config.toml
bias = "all"
init = "uniform"
lr = 0.00744
warmup_steps = 200
decay_fraction = 0.745
dataset = "wikipedia_en"
Each number is 500 + 40 x the weight over its row's rms, rounded and kept within 0 to 999. Layers, rows and columns count from 0. Numbers have three digits each. The size before them is the row's rms in percent of the matrix's.

# layer 15 attention value, 64x64, rms 0.0732, rows 36-63, columns 0-63
088:458438434530488467518452567459460452512483531475554563433511503535533472527487593435497472437433535484526498557425532557528508469502526462443527543504509520466536443460540548527489499497499517
075:542450488487506486539476535494491426603519413526503621485552482529557584459460443498470499530471537530448442520495494531518479461495475513504521534469478525439541498483432514515460491457480504
120:523508476520501507523499510524494489549582501532479503563525499466474500539456513499545464497524485492439524448522564450437532480608565460554474425543493439557523557511440500541452502478518416
105:518443425484520459489496508518501498486489488414576531439463526450454465554492477508465452434507527528458542513479478511507498531489577429480479526518503426564501523433472452455438523565550461
099:501546471466441511462489530495477491481490475493494465538485455466593511451469480446460529503477517514518562496429447523502605421515475503495568535500535466466489507574588536503558544427489512
103:514438430491572562540471536446487468527481516388466521444483542470529468503459505500533461487525500487505534506439553521503508506520563543475600536491445527517565562537486478521557469492465530
078:576404496502547458518477515466586581518523535521436513513499527520513506436389442493474495494494459521494496547516520443473496458518501543514482454478479470456444531524526455542431548530531477
092:515521495481603528542536431568492493544545471501490518500519522487553475498542496472515502497598495556506498440444455468511541497510502592489508545500575533532507498592479459427443527489538479
115:467541488527578493498519418441510486515476524500492428471541509478488455441495479470519531489535504534498505497494497495413522488485514505522461586474492552474437479519512650490499575537509565
116:497536571493450522429516489506395526458419515479479496455582415482533469489454525527513556503538456512488467548530452442454476470480478499499515502491536530506441513526464452411530503534532456
096:528560473525496523550447427503418525448532539401472455486490488423563481457421444458485458561511499494473521541517525503511474490475507560471487464499436541461509569548520513501508543480498547
109:559514593440507521485546466526564442540435490442524487529550506501449561491535430536535490578511543536471514441556425512483484526450497469460480502493466541516499515473493507488531527545548579
108:488460456485543494544527516442478513527409477531497466514507522494503503518467459411424495518463494464523411478442507495518524430498532505494378565571511472489467492533478495438496464540557487
098:527465427429534561448508511523496555440453542437468499488502488449513457477518454534498497454475510536436548525477411456450565491506509559474518449517475470472423507543504429522461561492494514
113:472483417453463502510498485459429524460558427484519490479526531451457565520541446480468566409517509509548485464596453465459457511511474492510486508465498472480471457417494522492457472506445545
121:509529462505527507511542472473520567514480603568478490497454499437482530522495478404497492479589444464485445497551486527545530516465487491430485470506448503494481464394510432493505472526501569
104:496482573550593512519543473479493507445481479574517445528468532482486514506542529534490495491504451522536438454521508507561493586394479501518465576444571465546469540505464475507547549475491505
103:555553544494476505475431478478498525517506476476528588487511534501462501523455538438579457424507438443478536467534511535459535491462494458504627549474526508550455484496427494531500463468485503
107:447441532533482455472498447473504481555527498537514464532492484498568468465486462468455453561516508543464435529463486512487465450479479492514515576469514540459443553574518504472462574624526516
116:521510499481547490517509538465385441478491503472493496530525471479535555516517472513544468508574589476534516574599543458484460454447474498433435498493492459483538489448447456527497532460534501
113:507535533435527469447523553478536526481514484515530470533520493503513439531536478531507531490481408504571545483559500483523529493531562494406457479500516473544555515579563487509467585544538419
105:536480484560568520534493566512498443585487479572499518456522446528479530460508505533467525511454499534478388492526506456474509536532546460450487475508429534496481500494427527567461539451493572
117:471504415525424454536481423433496461541524463474450511498418518574513471490453541525450443464465501494530477439543533514541508474537533498479500445475474419476478527489520455563476519569480504
104:494486454541500545542429471525490488516430511469525460473533472453510577472489494502489541471529461540538443438521429472471501512586469483534549510550430501525525491552488489409534524494570580
124:431627540486465498528530503523546515509401470519496517496459469512501452490530512464526551528473442452473497492460533557480477530449497520493527490525417486531521474604481573492541475525447515
112:547521433508509508541559489507492487489520534522475550523535569489526456559513574565487545392528483475464506490499478508598543477455420526505451479502572423502523466487456506490490455532462476
106:451479524454552500508541515507509506480496499502475481469453500493510571466529463441596441509520509570573514513493502502507490547491493515476428550452562543503560425470486449514550411546441443
112:528531539561389510517542489529519497519501524457483497548517510474464466515433578491458489467501534422452496421494527430436506537485500462516503471493565500577441516472565470520525505512449560
# layer 15 attention output (transposed), 64x64, rms 0.187, rows 36-63, columns 0-63
074:545462535480462503527497406519465519442485469548504483561494511523488457516512479542536470502479467562504449528601532519501488540522494548451455484514537546550594571558520453533513436526475559
062:518454534518513501390502560487517512432440526491518454480478591433479467439478540501499469531522469529570516496512502502462583598447504447507480512496491525465545481535532435524529456526521523
107:498546550486449477465458534474551570517491484477487412459518537497489579440435501454430529405508528485445583474463524505560491501500485532476482480442494508486513449442522496487418498528522524
108:517502586490531520479500475467591562516495441447506391478488432507588554448499556446479526536474525492451450439551531546510491489504546542477521495479461495515567501480490538513487461465526493
095:476556513502581478552416488551492480514472500538581496503515560521446502564575501563469444470500531474485517477506479558584483487512532470573478509502481541549408495537489488530530470557477528
095:526533550513431500461515463438521565492537521470546513561472431575534496539549615450457480532514524542513476493562499499496496448530470463466453488518527555547531507467501477529434486540466564
075:499500499476387503508511561524479521508454457488475402491451513398518535513480457473528503521576478536542487502482540521495589521499524499510510516471546561577537454520538556499530494467567461
100:437491515520498515504454531429493474451486515503519545492554505527464565498505543560460517539466459411484437532501444531456444466517506451535505463549469459469525433416518513563519509539404498
092:517452493440440495539485545544482496465473557518475520536472540578496497530525519495529515517472438434498552487493462546550495483556537472428465420568515487512565509550494427468534436443454460
117:502458544504500499574581560487488453587532492526489524559482507489461491489533516584491510506555633452519458550466511467488522511471457552446509466503500481474462502471477509460556504435483449
097:500495531458463508532500505442490554519487628547482503478528503542531530550529548531500489472503505556473426488469482473531517415568468472512553423537558512587468502427516465522485484510469471
097:477475488483555497422536501476585473482511504469499513465415472578554481455509535388442510495484497479513565520484473449497497515503510479578549545504444466509523505490508420505557478424489476
099:489506505493567576495471539525529507460521486524527464538487559448527505464534551519564496490477562540474623488586523505514504528511475466472559481484417582480481499473537502433471489506510427
083:472509502530501467549479477449518479534476469489565455503436459535513593475574533491479481451554471403476471536499529464527478500505520499490522516462474453583514450514477618485531497455533436
115:554502476501560524491476500488546553497438507524484474519504548498547531440527467490512471555509447452449491488410532444495522538464552464490501444499493497425439522537472546474554557478517374
117:564560604515538455536531467528477515471483515466480580497494497470595579515513493541537528486486486522529472544505541471495481425517521485501560534503594499561485533483524494481515493540508404
107:514571449525547531464530525504493515514562503426435574459534448547512474522470486505494504550495502508480502462488469525507465471503416473517547560605440480462529417537522581487470512514465473
106:527499585440529497506554535473492544456520447464508463493561497555512475540437445501448492584523531586518496555430514443491447460497473492478500479543464514506497474481582479516515428542485555
086:531448522479464543470533587490547450521428525565508548465455554469430485551519539544566509514467533519485526481526524553510547493538495479494464516566446473491558518530482443458545419452537512
101:508520547482499441470583500466556487479526612446484552452470532449481471405472513507486510435504482535492467548443487427538528549474491464510519450466499565489496521529530516431544496473452475
115:492543427587446538550513398509516498533528524500466477468507509529540591523467517471532497483473491454453513474468491512506482450501521617555538483530502501568446458448510526522528511462451544
092:545497501520480468445557424520498563434475520520450493512527536464529535494486502453552509485521412446533552505507491569548573518445434505470511521481526450498608439530516452486488475510479455
107:516487497434508443514451511525532614487504531566517408480537461495517526548530537501576490490517470524470517480430553521454450447547550534549490538541503543431544489497489495418476485493520533
094:505466578526538460484557527492497498491543522560508495544528451520494534554559467501476501520519555418507528467519469540518547481437472442478515496489509469447471503451465576529557524482453368
119:487417485528538519477476474514421468555568534476557515458517524486551470522472523504544517571475511519515608465523459555495492432480507479457478486498538506463474485493448416459429467463524563
102:427507493514545497496477499430479495476525551501470525460563461509436540390460510509448516507540448481526514499486528459430447555503557503411532528560514508440527499491465515447454579509512479
103:596550455520518552489459524529536412460504474454500562506455478473531500522560508544450504530441428536503401492490542491512497465452475449545540492518505491562455551492521525500492474535420523
105:536490538397544523565450494517501574572515467496532521504540491526466482447506453461489517535535582512498553586431477568508452479573480534541491534515506493466567514481503477482534521485556469
# layer 15 MLP up, 512x64, rms 0.196, rows 0-21, columns 0-63
111:513508468558486477535442488551474454568529481509539495501506438517469461465601493454529501539492461565497525453533432461502499605579537483496512525484546489492476492518461448488436500557435457
097:414548493514444570533517492536493552536486485484478496484535467531441433439502580467451522509440435448494436570460483558499551485528543501505501488519418524461498489585479551500471493486497505
095:527510520497473481458480480486488506435477449517457515466446491496493400471535500513545524518495448531444488526401512515487543534508516457539574547468508522480574558469427468461477562432583501
096:451567488463607435454487559466513504531488533498492520470505459507520501500528581447498509459545513397461463479470480503498502526477534516474465519459536535545572445551528470420502526511542438
098:562574445484549504547500449434496558510540438497535538490516581473530514508509595471524561490544525438452473500510514466479473512554529521457565523488494502497486547414493500507469584527463490
100:412554479510539502536503556524513496414480526548534468500442432488458460509529488491559536464545566456433507464491485543564582561504497505523514469577487536451497533529528472550450479521536499
103:526425513524556529531517589497529486528428417470505484510464544444477508505517464481514459529611480551588504452536516472527531498555466566486497453484470472516530523485499495462446463494491571
098:556495462464549552447562459497510438477543501567470544428482540462539473449496550516481466468525427475470493489506554488512475504573470503463501453468508484552506538469478487374504497558518553
106:500493488468402447468468531539481462503499561475506511568427504530481539558488492469436507473555467533511411516495502503503483491457551520580460477508544526426505461450411497456527513545486557
095:470547452499459437510458486467435472454497505466398556488500510461486532495531520498460579527486518512483518491501547494550546490529476507550505475498500517476587559457548372494550546513506557
097:536514443520476538500460556535497452503482446439492469426492524475580492532494545500504390450499484515526478506506518500501551597559519455465513456452491466466576519536468517491563563548488474
098:547519521470524464503418503524498491527549423557425446460451504444537519482485480437494493478450461478547479485520503463460573477558518474512476453591561520478542534517473488450438524498427530
103:521514574574482493440497503496484451530450544498474488407495446447500475449467521520441481482466514545543452500511445478522513542511563592423482418516480462534440504550479506491491476460455532
105:531435611463435511496472547450469431516521561542537472519468492525467517509510622563525483468500508524556422498541467431493490487458532511461513429540505480490536500466520492517471507462489499
101:501461507532483430513548546485492507463507483460510453493493473540530475430562494435524543477504535477469535564584463401531512491522453547461515475472511530432487485555541527479535600461481442
106:522563476497532534522488541494473453547480554470505510530448536495448511436536489518500464509461458443463531418534484621474496467528511508513545486491473541494544512461453378488566439511496496
097:466447500518534550507451445510511492464541555557395443549524518497479553483486496500479487520472393501427512487541470500494472446505463477580513475497538534499558483563497545493446537439442496
091:448516537519485466526465523502523525467501538484528440542532546500526473454458548557495571509523531431543489537481439522611471491499531503466555536459549478552536468470579510495479538473491394
090:449480515542512489485423510382491432528453476415524514467506454454536469480457546543489574459474488498518532553511568486536508529538520514491561492458524478523518575493415509483543528537513514
100:518481520489478435501480526430547508481469500497617477559484475458495456498502527541519507502544499539569579535543448453491486468479443531374490527517475528499507525473526451431465438490478514
108:470541526438480506495459520543446477497516466480479532497477488538552601426550499527512449515437452503513518476474404482504548477495469558471416400549514507515472479474469438493497551488539532
107:497617527504499415526548477497497464456526525550518467560524493519456575476466587551509407439538503559525451544528518505489520497570524488520552536514479469499527469507519474530441504473490460
# layer 15 MLP down (transposed), 512x64, rms 0.0419, rows 0-21, columns 0-63
097:483558466446490479460429446559505453487510473502507454495491545452518426483515515463518491549512492573488561545515515439485501602544473492494602452556473508561448509488527507489500489491563442
091:513517606491546489472547591493546538445517433501461445494576477441542499445527455531525499570547538497502526549487484485541545616507476470470502511506538535499485516532484542494535496488459532
098:577529535501482504576544468532502458548471480472558531551513509466489533539570464588436508551457520473486448510583456468506475464515482523511489479476504495514514463510503625537561536511461476
100:484515504480435543510500569514483502611507518480523470470481522576476471459467504462437484544486497561548513549528430499487504451464474527534423476577462508449556509557431498534534447471470524
098:513503560515466470481527520548502476440474543494509523418459380490517470515459458525496504491516465546484502470532441481485516477452563435502492500520494550509480542571577533406487412537496490
106:562506517543517534468509470522362501503460465454523499463485451486479511431455507464463510421518483447517445491537555444474436472437487588485498476489497471560477507504486517464469565464534494
108:497510506497504521504486427530539507455541502482449467485461487543416511511512501530528553508536481529517451515584576593451500482504453451535542469493505453523490526470500604500482541470412423
098:541514500547516484531495542556439501547477541508414467417499538523448541463495509476549454443437441485490556511594491540462481536470536558495491469489522460426482526538462522440544534463488519
112:416518481511503554527511477480451485466496515538513533451507529484496475489467467496550478574506488462513530486489479614492427462573560529499439572509564484482544523567524466485570572464480519
079:600454537462510550427444533591519501528539482473596485483491473516549544537542548495482475517516481456479524484509461484476496517560547521520474544480446533580499460550478550448538468466470478
098:516467440508517439568513530515533517503458430447528433516575496517485475560511471528553469463431498535472465510433533458558493431378510542516500550508499478513516495460510512499520522515431544
122:454471536514490476444457515449503542526464469486492463557574473496483540563539463526503543518573515536484577475472499483561444533526451544485557564465471522575446481485444510504496490464541407
104:468465439460466545567512516507542536511506461464555517525514556507453440508561522575497484460540507517420516543499543479465482411471475482516478565471503570525479476421472497475405506536498461
118:400540466501504540478446421523519589534475408489415510485486460516560484485500474471471475565500565431449516516517480538533464489519536517552533569482516531490444499515475475498503520548453511
093:483504518492467471509447497568484448525527414466442431440476529463516548542484538535470599521576491509451482522548467556489509467442513492470473465518549484447531565506497421501488470562483520
112:506486489510513527477507517488507512465564475463512494469537440496542491478483528487559509508477490481474500467528379519531582524559574477516640445443508454473460468524456472532533462530522445
088:518569474454502468555466480527553542535486470483551466504477586441462480478556543529482489546517568523532531549481460453539489508520477482464526536548496534485485575550609493428455508501497560
092:545569485479472430531501460453498511508502406471456437524466502543471511570495431527504448441528446513515523530447569450462526492462473578486472536537443512470446486484438537518519477444492528
095:516548485473453560516582457517497489498523566567457479483534488484511477525480417510459408564486479526461442563496443521481507477493493532514451511497473526527555482553590555488522487444447450
081:532533599474537562551546519522530509533468527529457492546488512524490587542535513507457452477473519511531446514494499519564532474546555447531543522456571495555437512506508506579508533472467412
114:504516521535462567506550492545564518543436501576532498518488542466488568452542547553518530532475508502468488480495498549490446455470505483486418466586454542493510566432513584487534454555506514
110:508403527439505581525445495516541462500544523427476523534431541473547427467457505482494571552514514424442568445488482470492462511491525513527463509474561469489443522490479487528499529496445533